Weights of a small transformer language model: vocabulary 2422, 6119 steps.
Each number is 200 + 20 x the weight over its row's rms, rounded and kept within 0 to 999. Layers, rows and columns count from 0. The size before them is the row's rms in percent of the matrix's.

# layer 11 attention value, 128x256, rms 0.0948, rows 109-127, columns 128-255
118,183,186,200,215,216,147,219,179,235,184,214,170,199,221,200,169,197,236,199,185,201,211,220,213,206,220,204,213,205,206,194,207,186,188,198,186,225,179,185,182,190,205,207,208,209,186,207,210,192,237,174,187,197,229,198,196,192,212,210,182,213,212,209,212,202,210,223,180,214,223,187,246,227,183,232,185,210,192,171,220,234,195,179,182,201,206,205,196,217,191,189,213,204,230,181,201,256,200,201,215,211,196,186,183,192,186,207,240,189,186,193,180,190,217,176,219,213,203,202,177,236,186,193,156,219,203,167,198
109,173,186,219,190,230,208,223,165,199,190,188,208,228,211,210,182,223,205,197,192,245,200,223,221,150,195,232,199,171,157,217,209,164,218,218,222,196,200,205,206,197,202,204,199,180,198,173,232,223,220,217,219,176,201,187,195,181,162,226,193,234,196,196,192,211,201,192,206,202,190,210,230,183,164,201,213,179,179,185,202,173,206,212,198,231,195,193,195,208,199,182,202,155,168,222,215,161,222,211,213,220,192,181,194,200,191,190,170,223,156,184,190,215,196,186,186,223,214,186,195,187,171,194,195,231,208,195,200
111,234,187,191,191,242,197,189,195,181,213,217,214,196,211,193,234,194,189,228,218,196,178,211,221,182,218,196,186,199,184,176,175,171,175,207,176,180,217,206,185,212,193,228,189,208,216,207,221,211,169,153,207,192,211,198,202,232,191,169,176,229,168,219,189,176,173,186,196,202,239,191,225,219,197,172,199,161,205,201,196,205,227,204,177,179,180,194,187,210,197,163,209,188,218,210,230,188,233,243,203,185,219,216,177,193,197,225,201,217,194,198,208,187,227,200,153,194,206,171,187,206,207,210,205,194,166,234,143
113,178,169,208,221,203,207,175,229,212,173,177,198,177,231,220,194,224,216,197,191,187,201,188,178,218,197,183,206,202,232,233,237,207,179,216,188,192,210,160,228,201,171,210,192,182,208,207,210,212,214,180,189,191,181,206,193,219,185,206,178,217,194,153,200,186,202,182,202,191,180,210,222,173,164,200,208,194,197,215,215,190,205,218,188,212,222,199,202,225,201,194,145,171,197,198,166,200,229,219,203,221,232,192,199,187,192,174,226,214,199,227,204,223,176,186,237,182,191,206,183,185,186,208,245,187,197,203,204
111,198,249,243,184,179,190,199,196,181,172,191,214,219,223,180,197,204,204,141,224,179,222,203,203,204,168,179,212,221,178,199,217,188,201,219,214,197,177,198,200,147,218,183,201,186,202,173,235,233,183,181,191,213,157,216,185,212,190,197,221,197,216,179,195,216,266,211,193,195,217,205,223,218,178,204,204,180,169,199,216,193,194,211,195,183,231,164,209,191,181,206,177,205,237,184,206,193,166,184,212,195,219,199,201,239,189,208,232,182,189,225,216,241,191,168,202,237,177,176,197,179,201,194,220,208,176,169,206
111,199,212,187,207,182,216,208,194,179,191,209,191,216,227,214,215,219,200,229,224,208,214,240,160,190,215,221,161,214,197,185,199,190,184,196,209,206,165,182,220,215,209,207,193,180,224,220,196,177,210,201,187,200,201,210,237,179,250,202,224,207,229,216,199,215,207,202,191,177,220,189,168,191,196,185,244,188,199,187,242,194,205,199,204,223,206,188,226,208,212,187,167,202,165,235,178,179,193,210,182,239,247,197,180,188,195,159,204,179,149,213,189,203,199,203,234,169,200,210,173,200,186,192,190,180,186,217,250
115,219,202,209,202,192,199,199,188,191,189,205,213,214,184,215,202,190,225,201,178,220,178,228,208,152,189,195,228,154,207,203,207,197,226,195,207,189,234,171,198,217,203,237,178,216,152,181,207,215,209,197,172,197,210,163,217,221,189,205,232,196,205,211,199,192,206,189,214,172,207,202,212,183,212,214,172,193,175,187,227,212,178,209,208,195,174,175,189,209,225,199,159,190,196,212,238,204,213,194,172,181,205,219,198,202,206,216,224,207,180,186,187,199,163,202,184,191,222,222,209,225,216,239,202,189,159,204,178
111,169,216,207,196,196,192,172,230,208,186,191,195,191,217,193,179,220,192,223,211,215,222,223,208,225,175,165,189,189,178,192,217,184,239,207,152,214,211,184,187,214,190,226,230,225,174,245,207,190,181,182,254,199,221,202,214,191,210,193,207,205,192,198,222,200,194,199,185,193,167,225,228,252,194,191,196,214,192,262,210,177,212,196,209,220,159,188,218,152,208,189,204,220,205,183,204,216,173,217,206,194,195,168,213,183,221,204,176,143,200,216,202,227,190,212,198,192,219,213,193,205,233,185,183,175,221,177,223
117,207,241,213,186,226,200,161,217,217,177,160,172,215,182,194,227,221,226,166,190,208,197,181,197,209,180,253,222,232,215,218,206,179,151,203,199,175,186,186,212,218,229,174,186,213,201,220,182,192,219,200,221,176,202,239,207,201,188,173,210,212,177,187,224,194,211,214,237,213,184,203,193,214,199,187,180,203,201,225,183,223,200,160,200,212,200,177,201,226,193,183,195,210,184,199,183,194,187,210,176,201,171,209,183,194,180,193,183,211,210,201,205,235,190,198,200,206,148,231,208,174,207,200,195,182,211,182,185
113,200,213,208,191,237,228,217,201,209,178,203,253,165,176,215,187,205,206,208,211,198,165,206,223,249,176,209,206,187,204,215,207,202,234,198,146,207,217,181,182,215,194,183,192,213,204,166,234,191,200,210,233,200,213,245,195,181,187,188,181,230,170,201,213,212,133,216,217,213,214,167,185,166,207,228,186,208,193,206,172,188,187,206,193,196,180,220,201,182,180,156,201,194,190,203,183,212,205,177,174,204,183,183,200,209,213,206,182,173,202,218,195,205,212,192,212,211,202,222,199,192,161,191,203,207,224,203,242
116,210,225,212,181,185,210,183,231,241,184,217,180,226,169,184,209,175,220,181,205,193,176,182,174,224,179,213,213,201,177,184,271,234,215,206,215,133,197,210,193,181,206,223,186,207,184,219,179,219,221,214,226,215,205,211,220,187,196,208,189,202,178,211,194,201,175,193,195,143,209,198,185,195,198,219,213,195,192,231,161,200,227,206,222,209,217,178,204,208,180,222,204,213,195,206,202,213,194,206,195,199,215,189,172,199,204,212,214,199,172,173,201,253,188,223,187,171,170,169,197,216,209,226,172,205,171,203,201
109,197,176,187,203,182,211,206,191,206,225,196,223,188,181,210,202,213,187,199,181,191,208,202,175,166,217,186,205,193,217,194,218,189,152,203,186,202,224,210,217,204,218,172,212,191,200,138,240,220,226,214,213,205,187,193,179,232,199,195,184,177,166,205,214,195,195,260,187,208,169,212,189,157,204,214,184,186,223,205,164,161,185,190,213,196,214,233,235,201,183,195,200,198,209,215,193,194,205,204,191,230,219,204,212,187,234,195,189,219,184,199,223,181,171,182,215,216,218,195,208,208,246,210,174,185,203,169,197
119,202,213,176,225,224,229,201,190,196,188,199,239,215,209,172,185,191,203,214,198,188,202,192,185,196,184,212,219,186,209,219,236,177,196,199,222,198,211,175,191,191,187,225,198,215,210,187,159,219,177,202,211,211,190,212,207,222,213,234,192,181,197,178,208,219,201,226,203,227,225,244,191,217,234,185,155,179,222,176,181,195,210,203,208,174,228,190,183,199,195,179,206,218,257,228,218,183,185,231,188,212,205,187,184,208,194,164,221,220,211,185,218,207,181,192,206,192,232,204,239,170,162,180,188,194,192,209,213
112,208,176,184,196,174,211,201,210,154,182,229,239,189,191,198,200,208,168,188,208,204,221,198,164,223,215,188,206,205,216,214,210,196,171,234,191,190,229,227,195,193,238,187,186,226,184,198,208,177,150,202,178,170,184,219,171,199,190,201,203,198,197,175,220,161,223,204,222,223,175,210,202,201,213,227,210,191,205,180,158,192,152,196,185,195,212,202,198,187,206,194,203,242,223,203,196,183,215,208,230,210,178,188,159,211,222,196,221,158,199,212,197,162,180,201,214,187,225,181,188,223,205,203,197,233,200,194,210
120,168,189,187,210,233,231,195,211,208,199,197,217,224,208,223,209,188,231,181,223,203,191,216,206,221,194,197,215,225,200,192,156,206,187,227,228,193,214,263,171,185,208,194,180,163,188,214,183,217,212,225,223,178,220,200,186,172,205,199,253,212,191,197,200,180,231,200,238,195,207,197,198,192,191,160,204,222,188,184,190,156,200,182,244,195,217,199,200,203,203,188,230,197,177,209,187,150,207,201,211,216,246,184,207,208,211,229,217,201,190,207,182,181,190,213,213,179,218,178,216,202,210,210,224,184,146,181,233
113,205,217,237,211,208,212,202,208,185,237,189,209,176,155,218,212,206,245,202,208,204,231,210,204,202,218,149,201,247,183,203,191,223,207,221,176,197,186,192,218,191,253,192,213,215,175,199,223,154,210,209,186,222,208,190,192,205,196,251,228,232,234,191,200,198,212,185,222,206,221,196,170,192,193,176,194,174,235,191,189,178,206,190,212,163,187,196,168,206,179,206,179,192,230,202,214,176,250,162,184,190,205,207,220,188,214,208,212,211,217,166,169,185,225,170,200,191,240,198,195,191,214,212,210,230,196,212,193
123,212,127,190,223,228,190,232,207,231,230,161,214,186,218,216,214,150,195,196,196,201,204,225,223,150,201,185,220,204,208,205,206,214,165,201,180,220,222,174,198,228,207,208,206,187,175,192,222,220,210,175,164,200,185,191,197,189,229,208,214,186,243,177,220,192,182,211,194,196,191,214,185,223,195,188,158,192,218,188,178,199,230,191,189,238,186,190,175,225,204,192,245,190,190,208,194,216,186,209,222,204,155,226,199,259,203,201,205,199,200,192,211,209,199,196,223,224,174,225,210,205,181,179,233,172,207,204,220
113,223,185,180,212,203,219,178,194,171,209,226,189,217,191,187,159,152,168,175,186,193,184,225,193,226,194,208,188,214,176,178,191,206,202,220,160,195,181,206,229,176,203,200,184,215,192,203,205,239,190,221,212,204,233,203,193,184,205,217,205,211,205,207,183,185,206,188,231,226,229,184,200,181,199,200,195,235,193,177,190,173,172,196,222,201,183,192,197,240,203,208,211,226,212,190,200,189,162,200,197,183,239,211,216,221,164,188,158,218,177,220,211,163,178,204,244,178,216,225,215,182,158,204,219,203,224,189,192
119,234,205,200,190,211,228,234,174,222,193,201,230,238,221,183,221,197,185,211,202,165,163,186,215,200,168,162,199,212,191,200,192,156,178,204,184,191,195,219,209,185,220,195,208,187,209,219,179,207,181,209,188,205,215,186,209,209,222,193,157,193,221,209,204,166,172,197,176,189,209,217,172,218,205,164,210,180,178,187,228,209,197,210,229,197,211,207,233,201,232,218,197,206,170,213,230,186,213,170,172,224,171,228,218,215,209,207,187,197,203,208,196,259,185,208,208,206,227,188,234,194,197,187,195,206,162,206,202